{
  "norm_place": "pre",
  "lr_mult_down": 1.5,
  "schedule": "cos"
}
Each number is 128 + 32 x the weight over its row's rms, rounded and kept within 0 to 255. Layers, rows and columns count from 0. Numbers have three digits each. The size before them is the row's rms in percent of the matrix's.

# up: layer 9 MLP up, 320x128, rms 0.194, rows 155-189, columns 0-127
# down: layer 9 MLP down (transposed), 320x128, rms 0.168, rows 155-189, columns 0-127
# gate: layer 9 MLP gate, 320x128, rms 0.185, rows 156-190, columns 0-127
up155 093:105086077167123140102143135069083121126104078161151098096103090114103110149148074147095144179150201138136132163168149090110199144125200140151093124064068115091098089116144168113090156154107108180113159130185090159139103114118111162181145104109123210147125164092142127146134122129170137163110095102127078118101088135085118094111166123114135182101100112085127158138074088090159181107129
down155 094:125086083134085152090107143146069114052125127144140119141183090111166114080094101121184147094114134127101136102139081143131129176081146150105111155116092115158114089144123135123103152077132146132142144073112098177112105074164153120152134130147120146119169164121131078194123106112160142117157074076097111166096084058145126154085127107152169209128103114128108161140041118106117043072155
gate156 099:131079125154197110118136127142077209175188132141151176105117077148096106085146172109137095085139151130098094135138150078167117098121147135145138121193138162115036085141143082127156146176120150101133125145105072132139160097157129187137102133121066174102113095175089088127149092155045110129132107114146071075148158128130121152133151131142092138157086162125097095178133118075088144101125
up156 098:092091109091169150127160061194126148162148138073076110127096132106134108124143092197138071085105135124129110132109073135131176154130164138120130178180180137174123200122151133148145192093137119145139180098155145149168161115098129132125136150136124128091135134126094102117121161125112096103212096091126106150119132124097114130149144166142116155112042102147176024107172102136108152071169
down156 099:138114165136059138090108095106101120144160064125130088138112148089173143117121086157108137112132083052103105182175093111140198151155076100169113127153129137132159187122102182127108099084111096130122070140133120105114188128144158131100130136123123143185180160143118150048096108134114107151136128101042103134108023124167129079150139121108142113066117165150088148115096126152155165141111
gate157 102:148118106156097124077058097114107146134187132106133169109124078144147140161174135129127124076175145189072102173169066141161144085103100088146107157081117152118104096131162129069095119109144144126154189119126069137087178124119135119126125135109080089177122149149140075062085111134097096123164131189107103122109086085126161171165128169157082080108157169127101096134053107094090131142145
up157 102:188112104119126089145148138098168126131133122111102140106124069074083094126141100133055143156218140143136068090114156158174125118141118054083135086102061079069163173167180111134137102150139129109136099104138179102128135122121138152131107196143160134157131118108125205131147119076123069159085084156093060190147125106133142110107157151122153111157126094104197141138114127083120137136130
down157 098:145087148114153085158123061098125138154094129125115112076135115096155163124176146172104124243179094136128096132146161093112133091127208173087098118117142160220115066138091159157135135170112154131110110158109120161103142095112121185113099119097166128092141119106160129123151083154146209095166175146111177094129142182109155116148113130136173153122144188068170128110111115115133135155124
gate158 092:136067170140088163166166050146161130086161119128109086158169110111144179158083084185142166140162137138153169165149097105101109080120131116120136184134158108098078070163144096126155090066096185114140099127152140110129158101146125111146152143070130190108097108158118072181150116125234083132161126102099119118130122116154171153127200091112136141088141111080105151121161114133142142136100
up158 100:142159095068124154141122154102108147165154121165184128145131131147139188175126084184115158173161068123074114132132114089066169073110093097176103138125147096109099109159141070141140128087139083195132091135173105172093131064151191102113166079085153098113110112063123150135164121133141060080132153074103085151098106151157078125146128166118148124150125086120072165158129123137134151154112
down158 099:155125070089059133165128095170135134122108112077117123166124132124159070084123159147151142106160135169088137115114087138122089148133100101184131194176083124027118132152133213166111116187102150118138116108136179128135116144129113101099136133100100109059126172106186081109077107148131104123151070126124123127132106121155140154150128170169148176034125183088127143091110115110153106164138
gate159 096:087143132107150123117113094159119125142116142073197132096094139154077108064136182115084153154091151154108082109155099114124095097118115192111109148095193137166144185143155135174106176156136195127122174125192125156144121188116124180190140123148166138141095108090162095152120120112106147127109149119100111095112183151129117148134208107134158181091098130090125087080105174209139095097105
up159 092:132147152176117166069061169127147149123141158196127192126180137162112033151103105118135155188090174091101090109156115119159144092099147195151089070110117091138124111118087145142132129128147146121090204121129134155134059110152168187172123086132134154102165136114172112152080132141092093144162154149127123091113109084142154138063143120139152128116094118101121165095175097182110094137090
down159 095:123130132177129101117128113102129159122140111148148112170136055138145102139129145141144154126117166124109166129129066075154126131116130159117121170128103117158124123083118110062103103098119111082107178163203103148159084160126100129094134086140182130137050086069100116167134175127134139145119110114094150137134072112102079090126137127175161178119000126120159155130134148189136095221099
gate160 106:162190116183052101136136137087123093107217148117136126123140128122146125083099154098132083116106118139120142137113117181116184146113139117143115215156187201169089093179136118131130191155153184135126077104133138150113155153162144152077089164088078087056143167089091156133122113088139129134091185124125104133111131119118132113114147100135089127124097079158115134117153169055092118089101
up160 107:119143207107161126184104114105152144142139141138171166096043145141137135113147103095172115123156104113122108136119133079095147134105096167163175107154100153158214080175118113140058131149150129103095109137129105091063123162143149096150110157138078125108146096117106089130120080170163085162144106074196180101097168115101144105134168141126140195143115058057121065124120107121094137137132
down160 102:169128065137061099123090145144189077117177171125187132095103081139110111168095182180146140151130101135111152129129142154079173072107139069161103139076071082143174171132170083142144109102098103113158140106102132183089154106159063087164135121170129181128123147075123091118177123104133156127061147114127121110148115148141120152126157107132160138154083121125150115082129081146130095081191
gate161 099:186125139127117079146102130079088137163119122143130076119166135160148118104164148152105144093103147117134123139217114095084113136129172091095138073116074100116126145106155146140148136142096150063173198112165138176111140064083151122083146151200044116142066128119116088121063175102105098127178124126111088132076133126128110094112136111127111160172155111192111085174157122178163117143105
up161 102:117082104097100121133141090102131129124102091137081092128151169112142133135152071200140137115131133147160130135099171138141058191130119141125214119132135181073154065149058142174143139135114061106156100124146117093181127110085190073158156121190111073157110162121084087099081139100092071159165117140101125165131153099123082142141172128160137159090064114087123132102154136154104139128113
down161 104:105088108141063127077097111177161139191132099124115158186114136171154103166125127083079183138104084147203115152101131106137143111122101129155095193104083169063156113142150119153159079144159164142121129132113118087133077172099112083132163095153130115151117153097168160097157117073142092192131195100106115122111193090176147126125142136171105130144110145112143154064086089105080159102155
gate162 105:134156137172114131027174111160098174135117129084150179110142092121121127117142185111098107159123067193154149154173091178132114127180177141151117141130130119137093122157094193142145133102133150124160143074131156091152137153125151129162151138116114055145108068053147172160074124155144118101131155117095127041175142118126107140110158163142070120147076148126137160190100121141158123100073
up162 099:109151129104114118114151154160135145187122099198174170149118086197142125134119143122133153125042131148113178112156109150116117170067078201145098151131158131177137161130166131117133105178131127122123083117105135168157182109137187094114093146148142072135175168127110053104089213127155117110135111129115131064107096160108107177078173165142104075130151122104109166145108140169131072147111
down162 101:153105177096142117143146125163151118118097212146095146098115080111102150104120113127107107113136121128210092103076187106191077102121114106145149084115115091040147120124169121121188099196144092087161139167119126138171104124135116100124087128129065144137146095172075144116192157105085126067069103190163154156177117135131087139127146171112173123109086145129143110091170129126156126107109
gate163 100:070157075166132120155089135082129156105123075072142088125071175155105104140170124155159217106149081114065111190153159169094086101083155058150136130112087138124178117119110130112129134116135115089097055131142107149125143146175121154094115132121203132124123109148115174137087143124124144188084149092156135133083121173171106125112143132127116088115180192111160121146116166077096116164099
up163 099:116133116138099076186093096148134165136148085093130085136117138077168106143175152132190102129216090104085118126145140127140165148086160078140169135116178086066128137079038158111140106131101130092083183079134124118167136080120114115112112130152174183121175134132116160137111191153065120150156139102129106118154129135056144151182137127104158127154091173089118095079099096119168137118148
down163 100:187130208117127127100075184162094094140145143154124192108100121154112112130089114144132062137117184111220138116119125111173106112190180138088144138159134077132102142184111164100174094171161169131103169112087135113139104138096142085142123162159097115102169088108141117078130125132135118100162112140120160124125080174085166152108096182133134169081137081129167110150157126186153094064163
gate164 102:142126137162058138140145130133119156101157059171108082120143146107123109168151137201159073109163142100084123112143167130128060121120080118107137093115106112146046145116103157125150064148103116112130105127114140166074111046149132096100170060151128133160088150130138170133054106112140188144135117098124179064102124140161136105075186088132111109174080111113105116150125177069116149122104
up164 103:122049108137157145109126103153108138111078124113183129119141092162146087102148084143096156110096116120118094141192146141093187113101112111150088166083166053130195179159130219081167180155156106141133130175122091119147129194179164121130094126110133141093136183145133111128146176196133133147091111140120114168155136138082157104127141076150153131106181131155122137154101154127137059062137
down164 101:109102109152131104151154134116150134112150120165179139144124108161102137166147090205075171161127135157112147099095142085147105126117108108115133126155088073152172062123140121149124114087118146164123190127174133155086156143112087141096123116136058097119088109137176168073118153079125109098052093158077125116147087121060162156073079135161130126185155144097170144175157125118185118071199
gate165 103:144083150129133171112112117076140154146086160118143115113127192199110137062127116158130082129092169036082156126112155116070115034115067126137103097124149168127141088132155145162168141124182142154132189149171046138093110067091047152099152120119124127109099138103117129116134108155136098105116167160139140102133190138134066139124087153125134117114143124130157148144073150087097149106145
up165 102:177090145143110156132113096100154109174105099147147139096114149145105076179115128098154127063162175146093117133127169172120175096131137114133112122189118101131159169188112094159106212154192132142113082100125140135138162141104113146090117128136135107178157162115132117129174186178108123139133098089138097110123187126137158234140124110186132101123103154198119109132183157061099106146062
down165 101:097157120171135133120105120178115169120067187106107115085106154146150163171152188142113125155082083141082116100140152151057145170121147044099127132089065180107072089150133132108115132160109156087180053105156151132107081128132163097169105149145144127139099145140084113082152127081105191148162129148136094177134098165138128139155111095155090103153193107160138147153101158163133198121128
gate166 094:088118149195168123106177146130121140136092138139033090115135100102143126081122111158095110177199135117162156115157074106145057139112088061131137127140190039120088150124142174133161061142094164144134148152098077120158151143172135176105147131135119146164117128095108158184132179143171112065158081134097126103178139121140141104111157102141110120117111116136103154136189131185115140144172
up166 096:147087158156180082189087134119096136088127156108094093095097123112176148103084095199154111135118123128080163146117171149117132167166191143146159067141071163183134078156094075158161120113118102110147163178096127089157143186154091169168096112071158101120160110100095098126098068126169139114155139137112141111139106077101084210150104128128178100091129114123151114173104109087127119130115
down166 097:126098114126083121082109099087084143137180115084117145114129137231100104145162102066025095126075090098110081116181119131113159115192167144122181096128126107101147090134180091130178157107133124126100144128163164149121080122155099145127125120066150128135078090193102167122153087152122116155130152213130109140112109158134161131158176147129115088152145087078147120117100155107120139163160
gate167 102:188137109116112077149153079104155156138078125159118172142099118147125103062122124110118131143085149138131172102103109207081121143068094126088176184171114189091145129155088092144153093148104161158133130145095116103168110101134126120191117115101122146059115132130171126129119180142078130152093141132121083123169132090100059157173098062096133093094120144135156172117092199061144120169143
up167 099:053122145151157144147121161106137124218125063094147168112068128130130127132101167141145135178112100208135153157102154125111131114123116090125126124127074127162069123155099123114149144102150162219095102223143140218107169167161147139177098143118157165096093095125121154124115139130100153086111115143112157101148072108152162175144123108129113092146109103152134096104157187108170149077137
down167 101:137118134131124137182124161125087092111130130139205180117108073204176113171143132129103154106144114148108123148133049123123093105124126086114152178122122081178112100138110134162133099064122168180125153122125111085115084142123160117136127123113142144066116137150102095019125098103134135146109083165172177157147130139082138096182087104137075136157148106085151190073088140139079176170111
gate168 099:139101131112094152151198107131093119037130156151082104146138074156132102153120110144106198132138219085121193130143142103114126069149128160130119108117170089130103183107157149094166124174088090168137203164130044142156053146124133125177097104144169122124098114133137108116088103179166127146106173168138095084125111094167149160105114118161145108154161134152164110133126172107103133121093
up168 103:157102113159121119173134165187125136124093153111138093137159095060111114146159094188082132111157131076144107115072147067143210130148124083167157109133137166065193100157150131120151127128118062125129162132154139168146113116129083206090120129151164103096114077204122063125133157144151094098130123136147127099162165103170175106165219126159176121120153114111121125171100108155152119139127
down168 102:131113143170094142120113111136153097106082153132203063185069147067127110169097131147138069117097152129205103113124150149134155141143143101130132143159129126105164137101113116144091123117108150096107096104127121134141204091123137090134099059161152161082102169141079095150105151137170140105130096154129116137110141113157164088146120185104121182165092121154143048187117138194109159138229
gate169 100:131126142129139173150083137167121081151175146111136178114096156139116176142124159173116126062129128085137159142147150168103120125179107111129180166156149130087167179121134138154113066105130207179180128093125110084108126144158163085146153123060120097160108155135143122119165172084071189136147152112082134153158176075120146193099133063109176108135151134118096151085081162061102155146142
up169 111:103121184103110159189155123177119127135144155096071111133114202052121099111185090198150108174131107136190132127113147129094139116147149136114131180138099097101136110136159116125136150094158101174155153110139109159165126121199136090123085176102109150157120062142122151132150154114136175158105144035120155129143099118088170166151105123133142129092125121122133190054060182108064135147128
down169 105:113164169090163113125115123153129140168052125159168108171083144109107106146121111140076125146126136074145105123118157080096149109141163121187135096157082128155086169074191106105076086124145092108078127097118200104181105108189129187194151098165082096137170111168125136069160117141159169104171143125184127138161126132144123104135153072082070126123080128134104116111079110164140130096102
gate170 094:187169155172114130131072117066112153142121154132176135129174119113112146092112164095182102097168138250085162121136153137157104119123105086144145161151136098123101077148101110129127108095148081134162164097123152144161073130108113133195088128183098123138084123152114159177095111111076162161181169122144177079125132167133116133103148115169198103145126151109166152090126179140121126191095
up170 095:131180146136124120115121118142139086122113116116140123174129099112120102117131172130094159120104161133155091178106113180092138147116096099065157087110149175117057141106099151106196044102164223113179119093081154111112109183085103117158178139084087167170083141117111200096130117149142111172118129124149092126123134080132138178136057117123101109136155162128193081089064133127120141116139
down170 097:156148116182103109102187075105158076133135133130138160183097114134140064150132174166167171064072074153105090126132114129173155150143160137178091139092126096103113176108065134179225152123170153123122140117164143130080114124131168136153134108158105126096177122124091084165069105082094092097117175170044140177149140114144132150108155133113135082137119148108137115120103149100168120091136
gate171 101:179121124164108075203116130137111204146125136192114081173138100138088132135151182082126113154112141153115071142151156163096131143094110121169153120124088079113150092098150126170176087173131086157115145155151143113135142067122133085099141103165154094099148129072172120135096128113143191093082139186209110137104137113119112142135153069132106115179158161191096126143121110125190164094077
up171 105:101167104130156139126122140126159098069102077116137026145115178127113124116135126175079187084113106081129150108072127150158101116115172149143123141147098157043061123192098081108110096171148175164141126104140182176136160164072123145100121174101149095132128123122150123109134138087072140155121046124099128139082131127127063182162114090134172141137069161125123127146100121148148126162144
down171 108:145176107136116133171155098132144157094132073147081091157136171178090106162156148097093093137112158174126110108109132151120110169140091130184138103143129106112188100106093098098166128127121099114092080117207112102110034085133079095116123106165129143157206137135128190183137134130065142073178132157145170127083160118113140139072126078150131143098162147130102180131138100199111131106167
gate172 104:084121100109179177178101109119126128095118134134119110158089113070082166119133086132167111098169151145135109157116119128136149194102161134123105107117143143233103153085082153177142066156166238117102105100114140132175093142207137111136173143134145169168107104120184156144125092095175134076137119163180123145162111087163102127094098127111134108124108066087118128142170152126145157112124
up172 097:099114127116130139147112154141118154137103148171121118160107137074143158188138126100101113099155137180147118190153137140152092125156136113183043132157120108148129106136092085170185113101133130154138120164114149148181083098101140171129164120059105133169143087148142117158101118123137147102203130148075171094060117091137124107046173139130130151112139051097089063152110155078197128065118
down172 100:110078105168083118143117111120074099167170092174087139195132108101198130135137139091079124109153127087152065161145125092143112159116098129117119155126105064132091148108051180140198094104130103114132124102107109105092105080108117151084138117125138133154117096161125156070082081127191099054080124113144099116102105156074076141157134160165127185130085153115152131139139180150163084097122
gate173 098:108119135151152152153114082093145151101098113113180183087152075189120148130140126137098148094190090090170047156156165065115123099113059174121189115145166174137152115100099155093120116147166129093143129123162195214148141121140157093120074146080155153114111150169206123102103147137113136087075120152164097151139146105122182157108116086135128093103159102099136149158164111149119122086119
up173 103:103226101189084155066103141151166139118119116100112127082184134128103130142154118098111085194144106190141130140160132112117125109135026104133091130168160128108097075111124128127151072114124097175120080108079116143110118133148171163157153088094142120148153191150065124117092061112141144178142183137141144101102151122148137157139106114064146119079070118106129165155120160099089145143095
down173 099:164122142097159132097142206125154147158100123159104110174088117121037180151100147157129083141124134145145139140155161059090135138089046134086150062136113144178139132157107166173147154129091144149122105098097097131133097146144115146136157104102054117109170149137107152113110052143075164111156163113145131114183116132072169181123086112119110091056082124142116148076122121186140102150107
gate174 101:134167086138156067085140096111174144167134075122093151110129177129226141153141149133122189111149162226191116117125086144088061156119084086128128123141092141138181117138154166146098125182144111143168118185110137121152149154120108169201154148109166166131169160136139116107108096105139096152077106113140104120158199071156131143131125186123117112154160128182126155119136135145117118067130
up174 107:155167106159146129193129122128095094172099159076112114074127095138154114024164107129153156112141165088072226148169131142159117143174088167078075088151109092098184109096161156149091143122078081173109121165150144180147171086135102114131163142142119107144154086110135074136147160136127103087151088202111129101115147139153116102110118122160140122103103141101168148144090113144131121087080
down174 105:097153109136154143114097139076119127129199096158203127101129138102185132139208156133134169162049151165088140124145133162178138132122050151135125152068046163090139122123151108121109176115079163091136153190181094160125169170143134141158145164131099100149075119094158147079153104149159100152110134128064103129102141141146083130109119120143130165153112107159188127175161125131120151156179
gate175 100:128170110059103124132146147136103107111172114144169133107137132111095133105125119121115067070058111134072041127157141139098102171092055144113097100130147139190072058144154131130098130158049134156130096080150171134060136118182156115106146125076173037151150109114107121139152092093105154135125114111144132170064118140103153119157145103167153163097098110098112167128170128114149122106119
up175 100:118084118116132096067136155143174145140092136113160134202189190117186114098143169137168175109154182107186171130134119135141128170096177087210146140117142145081165112152037181104125089113159115126101187124104132121152114103160124174129168133196098166098146126154154128161108159142135155134107129151176115140160158094088147136102072156078078120129181130167097100145111127153157126112114
down175 101:109108105128129170070143136138106142104179138153136153109130116042150177157146219111150110075056112146117130097210104119090154085128151147117093147158135090125114110156171093110136183104119169185105100063140149147089145115152128140142157147145137102117112063120135129119190105168158155115080133152112121084115201165145110179151136181206143149133086111134098147119148094090144125170125
gate176 094:147115130089143119146113113060107120120118150130123137151088138129130131202136106163095164166069122124109101106121201202140093158097146140141085154121110146103111151145137162129105064128120192207086191135083116152105112180134079152102120075103187089190108135119141160113043140119163103128132105095121089112125164134132101117145123059139077108093116130118128149101170111148204150083096
up176 095:117162090072134181113197101081141106113150128068145137132142113151132146119121084153179123120102128071128145089150180148093159178089122159109114132156114142163131097176115139106068092153145093106125170159049173104099090107180092111120143129073153095145117108085106150170095140100154099066106155197120197137067126195100139090152125086084083098092112124150117121147135080124127108125098
down176 089:123128203077121078138131159120103104134149150132134123129148125117111091225087088141117132159148119109143144149062206134150114141150150125141148158160128176149157133107143130165153114138167088088140089160107124141073146157082177156177145123102123098115129138148144117185123137116152165128176123152111141099134115098121109085200108154212139078099132132107069186098181151077218169101140
gate177 103:064077125195174094145104083080123099134113109110178097150137100095139164138129123140148117108178170143126150172154132123090157148091090144152116184128146146139049091133123148132101123125102144161145164157150184149200114125140148110150216129152169108152158201115119075143124073089131145093151151156122191134095100125172118132128123162173061123115131115062164117176067121135101100143094
up177 107:104175118114143103154169118123111187150132137171099181178172135174164106083159085164110140129091101185144110140096106178125183107109159120175118034128139078135166146091144128108135123097156087104056136166148106156146141172146183134103114062103142160076110102133088137141148111192145083128087151153130090126088170147146167170106109126073124180094133134155105142108174102134172118148078
down177 108:147178140125111140095098177078141189068146195106138179074166107106077117102105149126163118134137114121168094150051108128126093177093137144153131126142099091125117141115113127110143147122089162094132136130080182035140133052135151151150061124116091144118166112122133149117168102126164089144144131125125186079146197127072118150190180136144083126126163176098123152139104173172131101109144
gate178 092:127158093127167131172097129220102099121119142121185161196163087214160123090151141121155109098120112143130153173102150084141132120137135103160176156128121207104119099101163107154063105191104135124143115120093163106086142136102100111111164074110108121122214137133142090069062122097134109162155146143184164131148162149100097192141159148128088121139125098142149154079090145088112156116128
up178 096:112141121116149083124105085182141110135115135172186125132096067119071114124104091155192140195159188128093099126146193100138099113138122104108138173146165155127148126119128136168083169148092203139141094101106164120112127157144187123160139158141127093165194138118115165105091145151171137153133143121184081112120125068113124181142099170157200142110097070108142126173071117127058142176147
down178 093:180122148149171145108115145143117124105097122161089122144159159108151101124097118112134151110127128126120160148124048148107108145132152100143021103146035104181163102109116125136190138042147091157092124140140146151088134146133114148107128071073145114100114162166146103051096120090114135096122140082042173068118162124102139150160100080165114098131129150190124153133148080179114114125142
gate179 092:102133131118117189096122151153116140118165162096132168140169165111138131138131120110156087148124138154142170139082107123181107151131156144081101119193079093070093127103095098119141136163043084147176108124134077111125122041077102132133163143134107118165150116193138083115084032129085134115071154104123162166144152161105128105117104107188151189170097154152156100089123107120124153169075
up179 092:103123135106139114072150071107163090149099107099060066129110096159154082130125160092115194141127065154127130135169075138139212113115167132144132103118101134194136175073141105090075168070060160107102122145097127111127162126149130122120095076113197092139110123111179139095116104168194127138100096118136181155118109132153074124116144133183092103148146086152143110170111083121119091104104
down179 093:118086113139185100156077096122138063136131156137148125135133134158183177120151113072089129069110126115115155161083134187121179126111142178152150125076109147127153149140153109081186136158132088120110167079136120123088158108117130185152088059108064155056124150095144139131120101072083136109142144189100163096197101102090148084139131124135166137102113165112097160059175126091157113104161
gate180 103:077112136134145130136143155101168127142127117072095087125153093192113138113166141142082107196177115116153115125129149158118166135140116102188184149078149117072184125138144165112052115152116095071147168129116097138072163080167069176129110109168120131133130141128104082103106089116057111106176119128090088105127094120110100114163082065101148177186089097089187119175099106132124103136134
up180 096:158118164133135114163118084095180173071121145115129104170139168090117121148108084151119159165146153175100101090101152140154097132128166202123124146115134213159165137161068059151082206160166141122095113131112117135154135134051128159115127191120128163039159083146149171094095152148133160145072127158156094153139167127113095162152138121099122113158171110165133130084156123124068108150120
down180 099:139087068061177109101151170107171156071141121095111100140153104125131119174115148156190113079125096146154073138153095075160152136117082106109122157133128101174108090153096056109153090175086163160061107118151144086115184130115123140139123073101155102132131157134137124107130166154149085112158123171089108099145115090119124122110131075189083080085093072138150153088181125102145169105071
gate181 102:122117086169164170146098152129095085133137139170149142098148184062125140130086157169163153084062130154131105144176138090139094132101061139146099188123130126140124157132152137174091140042143154109069098067165152118109130134147172152123177105142089194108137217163134179146134145101085142103092162160152133070126137120126145166114090085147160139098157176130094169120116129135189110105145
up181 105:197126136159153119159136149209111133180188117148083115122190183168095132151179106118159103112154121139116131090112191178099081154131128084113100161212136118158099139090201129120139083131153097160141102164162127166125143107098131173128099094090135154096122087147163136184150141159139197146169143167136125107060082113143144140147154151147148131181113113133122108116171108205131105148100
down181 108:147138145120163106142208106122163085152214100138133200181154143152088133108182123124083099116151144064134169143161093158098150101081182128121174139155118204120120144156160134125166136171129143155106135103142159138100097140115096121119100112155096114165156065086124160105117159139089156155121140158192070100153077075072144149059161133100135098120126112134150176104107202130140147134131
gate182 108:136154056134121145176114087120167114102137142073125130187117065075083204138125160151110126125147136124123146157134162097131136102146147118131112090174115105146174101142114083113064116174114106191089130095119029145116173124145127159143055081172122121160160157160088125090127163134104120110122119125151146206137088061129168103149127085190137185143134144148177159095125095107149124130110
up182 104:149122129136108173144098079155186136133137164101087127154149130059142084156129121112102125133156133103159212063112158128184117164141168090092121147099041200170095127102101168163148092085103159111116160137118133140146118134114181147096142100131080107161107145162093096113110111168156157096151174134119153064138087150118124094088120095140151111095191100133088105126135216125115167110070
down182 101:096090166145129165108132147152141167125116128070145111146091096119102136185149167153134166128097085195138169166169122172123103116120170129143081161135130179116116159138172110090106132133187107163105136133080170167164116142176154105122126121201132215184063112162147127174134205155127067092123128150105099130116156132105160198094117102086150173098104149105150164130146172110064133110124
gate183 099:118180153126134102108148086188130102093149134094102122105112154148205093117105119094077060091099130103154071173136126126109100147123080145125126113129117077097166153187153126095170141187137114196124186135086168134092114209178115104132153167149092149071157100150062105093081111086136115134104117127108144114122173142174149142042121125158126142111157128141135157117113159108094060137159
up183 097:152139056061144118063143113167100139082109108086154112155076148188139128128089110085120117128111090117155121151091149112166143138148150107146166149175116157107135132143149166058109151170195098080178141170131132144132077093091125105122116198141156151153097130122152119181119108131164121150190147120115145114125207123171092051161201117104124151123116128061100129133170135085179132115137
down183 103:187120150201181104092155093168107086110127122132102129081150148155149157123109131071094100088155117171153162089141127182102141118161154149162079171175116166154103162106074092126078114071124133143130130102135136132184161103113080120113133130121096130108096059139130132173138135096128126159114149100135134047109132108087186170123109135128110112073191113158158098137133066093170096209087
gate184 105:115167125095138156142127128143181076135149137140151124153067142047114167097136139124074058137101145135161085126151138179112123166129096157141152152143168128121147106177148115125145097116118199068141149089191165140082116111211115186119093179150146115095135127153129154138115093123063114105112144151159119133082135113173098190110142182136180104125193106115066147165085097163111074138118
up184 102:134124133205139182179128090135138127124165119108144096174110098148157097147082069159120145164174135086117141114099113141131116130170139034164081174124131099126204110138169089145079124098094071167147111171144142121092137143124122145107162141169142129110100154130097117154204163206122142094111090117145146107203132135188147108146103102142195105076106106116115154110134160180117095108080
down184 104:147059154170156124143154107183144141160137063112153132096067123151140095144082089104127158132129162088120143085154191181073149163144145156181159161157136127074115154146124121104120110127052137124171148118092105127126091138217105149143129107164100132146147113164126071129145147154104186084120161105127170103081156109155095145146157183198166137153071164111148138098176138141126137072173
gate185 100:099097121080116144128067096131077097130131109139119146106075083082072100156108137111064151160064160138120130102159113131114091195146113088117121111134083061136099154133117099163188119168107110182202105134098086170163161077146158122130110031110071116121137106129119148174153147117110153188140131173140146174094121176122166147139146106104116147101140099105118138066120127127142182075127
up185 098:092112122119102136121113134085066149138104110133120090180138170141123132132125124155138127147140141152131125123162101129104129194092126120098145144136106168096086159090070203125125091166138069108164131131218095149149105115135108122158170084099146148087096157126148093202141066113140133147134105173085163110082168178148175164072088095126120185116078077165071160125134069172081143162110
down185 098:070156131108106147067071066177177096158116122209121051107061142139147117108133186135111183112147127164141127088139089162142099111127107146169114155133110120130139198104160147112131104174107084174104118150203122145112136152127103123132160090094175112118152145163101118096181112126160127158141127103116138172113192176213132100138132076135141123127118121085131091130172108140123178112067
gate186 098:126168111048118131138084087073128105146092169123106068165128141131111102184077093155137117145163128097120157078210131161086102124074174130075129165175109147100076187141102080118158133137089160157167070096123190132078157116149126106073101142145127144072103163154093115145163121152159143122167146135134140145132115083141159122099170143121143160086092124167180151127113104073168165113150
up186 106:139103107158128129096127117133144079093094087112169166129078104148154134171140137090108106155134090124094137068173176089139085113171134117093088217125183137093037134162115138138142145059132108150147206090114117128108205109070138164171103106163132145156107111144143092148166140153129064151120185149116147119156152095138144173065110094146124125124132175086102131169132140156146121164176
down186 100:132092085102158120171099154189105123108092167182091154053122158152169160064138084139151083150125093091127079177136166145162175098084121087088153134116114111136133165124185170118121183153097158116096168102153141173158123149117107128067124134180098181091092120086133086121149136171154110103121136139143093103123205119109115110144077120134134112138171182081057144097111165085139112146108
gate187 099:132181165123168186167139066145177111078103089094089106099168104089152154152139076165155104129145106117096083159173161137111143129110101173104082107129114119112172121103131101159105130169093116157117120131150066144115151125065144140121168137232132128073064107151169106109146137134099132101113126118178115117070110234099118114155139164183137146160145098148107112141141084103130152085094
up187 097:145158108078116137120153156125149189154083065057137102103118137065162166142107129130123173127151105111135077079121143117137166165094144168133089156110081115166151127102121208123115111090181162082136088107155129120123170176059131175124089116144088184108053109121138108171157118137143148103087132193123150080152139186126135160144122185130132096100095188109132162117116095111069152106118
down187 097:101101215181118160115157108138119090139124140196138093146104084124114126109043130095156130167052117160129151157144111154144157126163179035129176134069102084090048140140170184134162138087083118162119162140135142064105151095152114087116124092105145178066098129117148116087114118073111113099127092097117130137144098085131103120107110110085136150120169108079150147127105116155135143144121
gate188 098:113101093131156128232144065120194079124122115177142115152098165061133126118121156104197166149126103143164062140123102101098135110144150144137104155207115112155131118164183073210135175138107131100155154132115045154139116127136115132140110067188131175163141110133113130112150109092157129133135109096128111078166126122116121084157128120108118116075181161141109152160082132094101140078095
up188 098:138156160123111101133194156095113085133171157097179125123142165140105101115060181148119126126108182208145079107141152163125173105171179153102158148130111136083132153148134154209101125125128144127145119166137106074169176131131065119153104118091134143182159131168106096132147102180141182068113117100139172126061120134121122085073160114145118128078149176131104195139126183113110088144080
down188 095:132104172168110141165123173162166131153137161162161134123114180098078112101141133115125123127161080069147116150012109090122078135110078130087124138125134144113121146123142116115118100107064090103147145148074122164148138079125077139121087102102172167111086185143111194151104147125160115183163199103118064174097132098176129151091150116123164144085143080094117097103106113082082123148170
gate189 098:117114140123103134116138109099112101128137163129212163098088132089151106050054093100147215074137130155106179145166116105111110104130157133128133058082083113144133113138119184152171126163130117136148165105124142165103066079132127124144125190179120149122182148112210109112120102092110127126114118200144135105169084175171083113115146140149123140158080185153135177141114168128134133175150
up189 097:087187117127169146139141141168106163116153150132079150134130119067117146116148188187115139102114054090121128148119117080116080121146151152093095132127113210070182111132106128100078138106082127099099183138128152151169101135112133135122093197153178163077113145145129047098124124163092120170133125095150130094134117132167154095111127100122174053230101122134152096113167121096100129122153
down189 098:134110105105149108170192137186122173135163135196123123072108146120091106089095130123117075131115138097167149087135170177172105058122121144092111144095164172102129124148142119103115164099137106205153123124110158111108137152138105134106087167109096150084135168157128100081089166143111122160102111136084085158165090125162133160076043086127142048140115116105080062135155121175125119082183
gate190 096:151118117162145156094137141101098102135161123121090177165164132144119111115100127087123173150136146121152176190159121079102118147097087112078161148145210122099119095145130124110127125133134178136151097142114120096195179126107167126170119085103155109121137091138119164179134123188079111131093118255112110115144092120116127133083096147137038118200092128122186129114104098174111101136150